Weights of a small transformer language model.
Architecture: RMSNorm before each block, no biases in attention or MLP, normalized queries and keys.
Each number is 128 + 32 x the weight over its row's rms, rounded and kept within 0 to 255. Layers, rows and columns count from 0. Numbers have three digits each. The size before them is the row's rms in percent of the matrix's.

# up: layer 3 MLP up, 1536x576, rms 0.098, rows 707-721, columns 432-575
# down: layer 3 MLP down (transposed), 1536x576, rms 0.0704, rows 707-721, columns 432-575
# gate: layer 3 MLP gate, 1536x576, rms 0.0923, rows 708-721, columns 432-575
up707 101:163095140117142119130076127074165074103123063090131091165081158154063136117132122129184147153144187091105125133110106091159151145159145078061037166090134125105155091149129117112107088098112116182159159098113100144162169175124160140146134116097116085152142166126135099113112079115076149106112104147165097124144108175082103117203133194122086153136148141127119122098101111137130091113133151067128154085168129071128083086098200122069152
down707 097:141123186117093122130122113104132124061110106101133137097199147137174121176116152150134162151143098124141141083145132207164091121179176129112186139077139173128145131103101119139069100100171210127162136121143099142165114156144141146173048162148073142135064169147106144195049090183119170102180123100148146143137110160192155106079148095108188124135176136145129137131138148098151110134127102108110190144162136154136158143157156196129127
gate708 106:131098149129137185113144132173105069137129100072107129102106080135116159140109106105147139150206116164163149180186129162164127093133047194112178146127155124093185151130155136094112130172159104170092116093182115117122148159159089143085089082061057102170124085159124061119133173134110080124097082176165137103098154150138065120207132125134108111207089139124141179079161150093092084153104113152083110088171155137120210088146155127139105
up708 105:158103181192138170095124146127159138085144033199142164077072115129146155066074098077098062110131153065105141124155142100180180114146128055129215147087123157147152160075144149118081125138180161124103105114126137129101113118171145089164107128161147118104102164159144132158108073114183130122128093129083100109130121112134126154086160133108188136126109126050135170140097112108102115107130095157130155101133107142194179099158109104177110
down708 105:159112114141142174072149127111111145138086131129150178129101143135151164097144060094103116165110202099071160097095152173124130203103114105104136120153134126175173159069136117168108189105133121133151123113116104124090144159103139107120081091143090132070141117154133150136104139151094149122166129144152128094108194156086147173145150141096112108133080149099150137136054060143084093112093155111095116127190074176140201141118114121160070
gate709 098:102146090156139150114098101089187121154172104120123159123128123098206078089191145172122106166063149116135091127110120117126102138104075164148131127143160183089107149092100085088126193212147186144138161133123148142127146171118076133096172178095110106112089099112157144109171110176197143143099147186124104089103192070087169167097135186082073049127110143135136143138104179075136168120150149115083080115185134116126112175180148133113105
up709 096:145142143120109121159146167184174168123142145175129087085146096031198177115143077110107084087077107121099093148100166063168154151169132080165078094125057116121144113140119135161094035162134111101114188139205132106116128155116149125199155096115101143126127092177092152126152053138137145123153143113122140131101112087105130109160121176102179127109127112151068076127068126124138152106085132097134119134116113105128112148197215177160075
down709 101:153093173150093133124166101108063110154188156136108092184198168124118080142125150193147091161098098120169113134129111148120043085118135067097133074095180141098108122184167143085149152074174126122098138118134161090123123150122169122077088075140081100169154132125128057088167113110160088133149124107148145161121144183142122148118157064098110082148149140098135149088209094120179107153100094199136088171085132140188195114141116084106133
gate710 090:142137132100171135173110115080078088143146125154154130079111121111118083141110173106192131141124080167095127113127192130121122068112109137110102116137151103138171116199161138147120088094153132175167120094132113106140136154078097085156108129128119164046102096142087091130174133174192189077113091088172100112099179130112132085090125147172096143121062121147130100039104111121127138108085116126130141148216089165086144141064148055168131
up710 088:120090110180105170168111142137106098128152084158090067134104114161117038164144092083187134137118159155081147089088163167073185132117097062077142112102104167179124124104150139131112115166196104166117139177114149177120128155123106119147123087097121126081152087080107185113111127063156132147056157130129114083161127083131098216142076113102119142117099139102134071133095145054142124125120121121096105096182089119116134148116139067059170
down710 093:084135125151137108172090147146144083108150147113195098158100143137127097096095152148129058128125156071171138091096186106063164087120136164139136136136129141134112145080128094074095127127129113094144178135103095110160122075130167182148141094162158190113101121098126096126132178112140096127131172087133198103130132134122127147178044151135073106141087083129088139081114125192068149152133184191098141135118134114133116086164158136183078
gate711 102:108118134144125105170142139126122195143105147156115207115120116109086204104119134159181147075143143155144061094108121115132146087139098139134162141182162155146146087122062109112165147144094138151103153217133087121063091139105072083152075145109122087084157164134133175163139188156113172078109136139132184118095137106159073199118184136154156074184128110116161160090103094043148128137112079148126111105133176144132112091137137103158162
up711 097:153111131106174179144140126158131165140130166062174149094136136099136115139170094076116148112130099151122169062123173170101104121161100190095133103194135115190076146126119080140158134114137115146129070085122086094137151102136113085123183104098132132156178166126100137218159104156141093135146155149129124117203145140152093101155134095167124128164065147152163080102128136137150153112112153145165068166090122110124046206081092111121100
down711 099:104097203061149116128151111172140114144128122161101155136142111117127086104184128118130119079092115146120138126108105170110063152129132145150133096081076131096128093086139065094114110159180186134106127118143153090113141095130121131103134102117145103142083115108180080130109120174118142097186110115095164100128119121111113077108138124157142158127196083195114094097079136098085076146142082074141113181090103135136155105171137105093209
gate712 099:123048161126100067140099128138126160172194129136168131073130157095146099171099164157135123136128111089115086115149111110108095149152182125100102144153162192136095113080153110098097166113154130153103100112148151116145150111139107101109157118127136126078130151107178185154136104101164101110089109132125155099093098139098112195090094130089141110176133082103096045153110142137128144100113142111095182153101146099107180114150151179153139
up712 098:119155090107133070140175137118138079137096184185137135143142123184082159086137095132137142115120175059103134125112133104139100145106107086145137153118097148114151088103154148115118174096118174121154095174129161106110135145169117135177165130136117116065076093064083090147123110088121137095114134125136139141152104162166127161103119108158142119146150125139155122190135156113106113114145156125131118091170113118132186147134156114079134
down712 095:081158171161162113111109159135167190175043170088090132162190146090174124127160154140131145100123122073146103139120040132144145147109098102146145034089110135086119092123081099133146095100096086149124093072163131154071184164084090117103137144120116155182110156134133117138086081173097101155074123168177138137137154115069113148101142100119095121129099109130077088139116143110137102169132060138075126120165051131165131105180125094186065
gate713 099:127189105176041198156073114142096137109128135115169145159101138145079130108108117129116156175131161193108176175144176225123136046113167205110097151071221121157151136100145104133152142139099110113179105147118095152107175112142132148125156116148153187108146102099133102131094169143103169090136079171108191170105116101087133124175175116138093163144176169157175106139049088168116156101206151076139137132130153152154165128138155156120170
up713 100:113055109079167144148142119157109101150099139103063132117111132114159141156142178145164118078057121133142129143144182131123137129115153154132131138110139080128166106199155178096152206160130154121124175117120214155135059151136124164133168168093141074109127144147134140175137108047094138114074052149085087108083146123142127124107185121167150172132121123145149154170141088126113113139100085114138072134145090154141115125151090223082153
down713 095:126125102194107130159072055056074107100069171132157127106103137131157135136115167241109146127168113074194118139137126190150145112141172107131122077148184082173122159164055141085128117146080096070088105153093123176187168137168159131184123097186164173117087108081090102166184146150125104148112077133121159099118097145163099108097143122134100115089090178062150120067110083171106126103111182184086074149141097137104174161087116156151102
gate714 093:147126144108150149153077066163104159139173122106070140101142109076141120152162176104103160057127108158088065122155167112174122069157117136121133121133155114150091165108154164112143105096139121095111115114106077149105149126115083146191068164110158135174111185063168131126049148067172064052104105101169119160114223148114135156139153140147147165141151163157135189125110134121148115111119116144159078147119107099163147153105100077137137
up714 087:136144129139070099122122160153197112140099122116120132177121144154171088157132111142095142039135137084138111145147055137141080116085131165109108088112153144171117145097156119144236103120101197113142138106156154149138129094080168146119137124095191152102070155099177094130178113165164112094101147134135121127135132112147107155121201128151132123093136184058136140093113085106106139152139151134154175112094123167103105129130055091110164
down714 095:136134115131120174088135154123106132089102067104068156142145197183185105173148180135150111106143169121160052124083122208134135106121144102092083117071117105098126124158066077127146087186127093218169085105078112123118121159140117108160113111183120123168139045104101126089110114136162222139133139101181170159169097149128068148123136168127132146184112071121149151153126069144069120107152081125153175184173108130137111127131134145109103
gate715 100:107173146092158088107123125124083098133132107078183114126153117101086098142159115147134101130097130187135113132108138100164095133112138109083136144127111115102118143109145112067174144122173181116176093069146119167044150180124153165171151151129124135141114156116132095093099145102096085161090184097101114167110141153137118130127111110157120123130102099179132130108163067076132167113150107116143071076163066145101111188102124109112090
up715 101:096108105150148109119101184066105148151127170165112131139102111144083084122160123143135117116080097166091127113137146140127118155141165140094152102168155112117140079150113139147182129151090065163158167133124147125142171139168129094116081144121111144156177141154094168123162157201152111110151155139140092173055129120136145116015131111098119112164136068123087083161142100098204026100130172089146129123139105158112071158104109159114137
down715 106:154143119126124117169113107094096115080138131077175082119085110117121176085143128088143166094130155194093129158123115082113105126124122171121153100133127115176131114101174106128139098070141151074113103135166168183111153104174106119075114100145157056139117127176181155158137134108121128131103178123081147080090090129091136119154087093131144149144108126084148120092100074137166091096171162173117108129127109092120147126090122151146086
gate716 101:136156106086079102118146142126094121145088170110103143117148175160087058185099117163124120096136179106150165144162110201075066081161150129114134093158113105131122131101123123171186140124096138057153117114098174115146119107132137126129064107113108143159138167179209126152135070109159107106128152159127249160127152111134115131135129086150138127154108145123148116149161110159179166066128087141134137142097104166108106095186138102144094
up716 098:120102137184082082114064202117129107048175123107155107126144168153075102101156128152171113135119105129165112139119151114166109087108172119107123101171076115160195121149152159167117139098117158151108104108041146147163119155143129162116134142114093143083126154051100104111167114158170128095121090144092078142094106097130101149089158105154171149121106141127114125146136120143132139081055072160085149132075091122140153118187114157131123
down716 075:104144135134118122110161091139119073166091171115111090090159081147123174197118117122156118130105118128112140177191121171135099146085118126107125127125125132126100153104174145085149184099102098113111130098146093106173114131160145150062117118080091157143066102152150103138139107100149146123140110149122163133119125139145110106163130108068093185112134108154114099141140138132164137133132087186101126134156173109125090113123113095157147
gate717 099:172071098155122114149157167063156162137144139127117088154083080178117200170118110141135085110111133149147112094110131111128139120226094140119191141136161141134159168135161181137099145171080191126091164077118136058117067155112109109099080102103122128130195121081176111078143129142083159081141144092116124082145090131093146065159176131096178159094106125153124127122126159133135119136165192051131138086111095107095145105128115116102144
up717 092:164171108156132081141122130138104102115138127183202103144125066119142121104147163121098138147096114170119106235087164130134129135174156140143185122175127128110188084143170173104102102144137178103202116082086134110104123155116131159092125149113151183141153202072129079134121090087102117056132092162080078148136146086153140144184115086118097142105131133127156060133157152118162109147255145125063111113149074202139105117126129075140070
down717 096:122178152121111098137124134126102146121139187149172090141090184126190157154055140153066043134141115142099098141157165120046132143121146072117145155101113132126122126154136151120145105129079127067115113115163098081128124204111149150121132078155144102061114160129064129131183109128088138125130161178122128091053138126109123173132157100144121126167139102120130167165144123090092183118129127087125129133137139153173113210105119131108106
gate718 101:123150151122098116155134136106121146092096125130111100143174130139149160145098188106129121229151139154083109152115154168213071091104112136158115127073150135100111126124138135113115206135079168174124186109114182148154160142145135092110164110134132093104128089137113131135126157151102156177133115094145090133127176054104056085093151119125130123082140091133144128147099116146150096157098105176172104124146130146137134177103122151134111
up718 099:070165166162120120133124130128097054073161152192106133143113169160178107092106149126129127137147132112120170120158110158133114085206157119101077167148104164103096088141150111087171172081123092207098113080132105158169084110157176111148097135174122167135136123069089076091210081187088137137097158121124139136108089073122087063179099103142148144112089105138143073099130110169102113093159098188123173107131189121117109133075154111147087
down718 101:142184098058186134155125102122116176122167057063047113149136069079129058100124110143077076096178096108184132182083211176132171062144065140078136131185145081136108140139146096168119096122115148133151111199110069133121154163176143106151099169167095130119098115143118131140155176167049136074134161106169108100171059124156080104143108119184178114143102145156117085146063172092107064120090139098134096101150085138122119122152146159103165
gate719 107:167118103105101160071084105153146142108125137138138114137112117134161050197186139076113107119150085188126154116169127075137123086135111102091126188098146113141193143106094164142149128148105110133146174104194142155153133140131113114090113134142100153139130096170127182138140091132150084139151174132107107135106151160165128145176109189134138195161164071176093146112109138128123063184121099171101126106141142166159155178142177128132124
up719 104:096119098191112154127158081173105124082128063117203098136135156191163118133098151164105065115135108077123102117100144170133114132157151073176119141080140198126162179137096137173163151117113075110075194137154131111121128151052119085126106076111185157123110148072116093125094108137115135101112093134109133185071140148123060149090159065142203133117137096166087142123157114140182107126122149117107145115180140179108147075114125119134121
down719 104:106089112108152175139137107150179095139085106069145169124101132143158123126202157085112101157097169178154062102141078110127205139108125105168116126105117153151136192150128150146090144117114106116123114108093142075091121123123100133131161071114106145133049162157121096123099111126079134094126101099164127147153169138194066126091120134102091177143123118083144114111130148173171156113142089068120170140150169132086108157148138061126112
gate720 102:119150211154099178116135078137085168103125072085116169166098131115051074178089108137131100127109126049170144148141145158149110138128106092110143099098132147055142158100069153163163147121093177159071116126121134106166156079171147107123193070158119135112057156161176109117152175083119149122113120086112151134157094130083065106152166100118125127070158088079166118138091167078090120151083145091158093102140095193153091138134158105150183
up720 105:113121150128119120077153141135155110099091127131143186166124100179103105097127131065103116206137170151075119183098129094114114114132098181095112136106107125127130139133142119126120158101120064073161188092062139175167176108101107111126090079159144089085156089089120199149158117124130155143156074093124092145136107127147116169117118171158087181158140086183099131144119127160147168086147121149058126114167125091149180168173137154108137
down720 108:107125138135119084122190140173133118107105142120135117150155081101119110180113156137151145163134231165147075125130130082130193175143096130129063135122140100104082138105163134145173099105153144203082127089157168143105131124094111177140120147130115057109126054118201112120095123174140127145176147136159114145190113141102045159135114154144127148140105141112117175106167125188053123090086096069110162144149121144128126159127095115150137
gate721 096:112086157117134140150084128068090163111114161138130126175134161125086148126166103145093136142084148103104164131108110149072106147128111165160087078103126185108073103144122095028136186125136086132163131125114076151079086117127179136127088134103095124094086111122158098173180208136115116108120155119108134094128118110123056133132102112094143182130159152042151187067102150096090162183148070172096142156191106170143110167073102066141100
up721 098:106085091144148129068118105151131092123165138169157136111179156138174129143083123124126097180166137128176166134142109153107166156136160100112153135146103100104135145135140217149109111144182148134103157123116094110125158184062128107109121090132105105161146139134170112108112038118081116096087127121107132077125203111148115109140152168083137087091167149109198116187099128142200112127142153124162116141111135158085117139111094124096049
down721 102:164167144138175150063089148112125129098152150126186170096168141138164086066110082171194067149171183143112183135074113110140151152156148136108166129156172172112093108079126106113141053203115066125081152113109173145129142190045098196126114095166096077175169116124174121102057103084173149095069099149123062090150120108119147133160135213156111105141123118158095117117127108161093103114141121137104058144123096152137123092092172095149117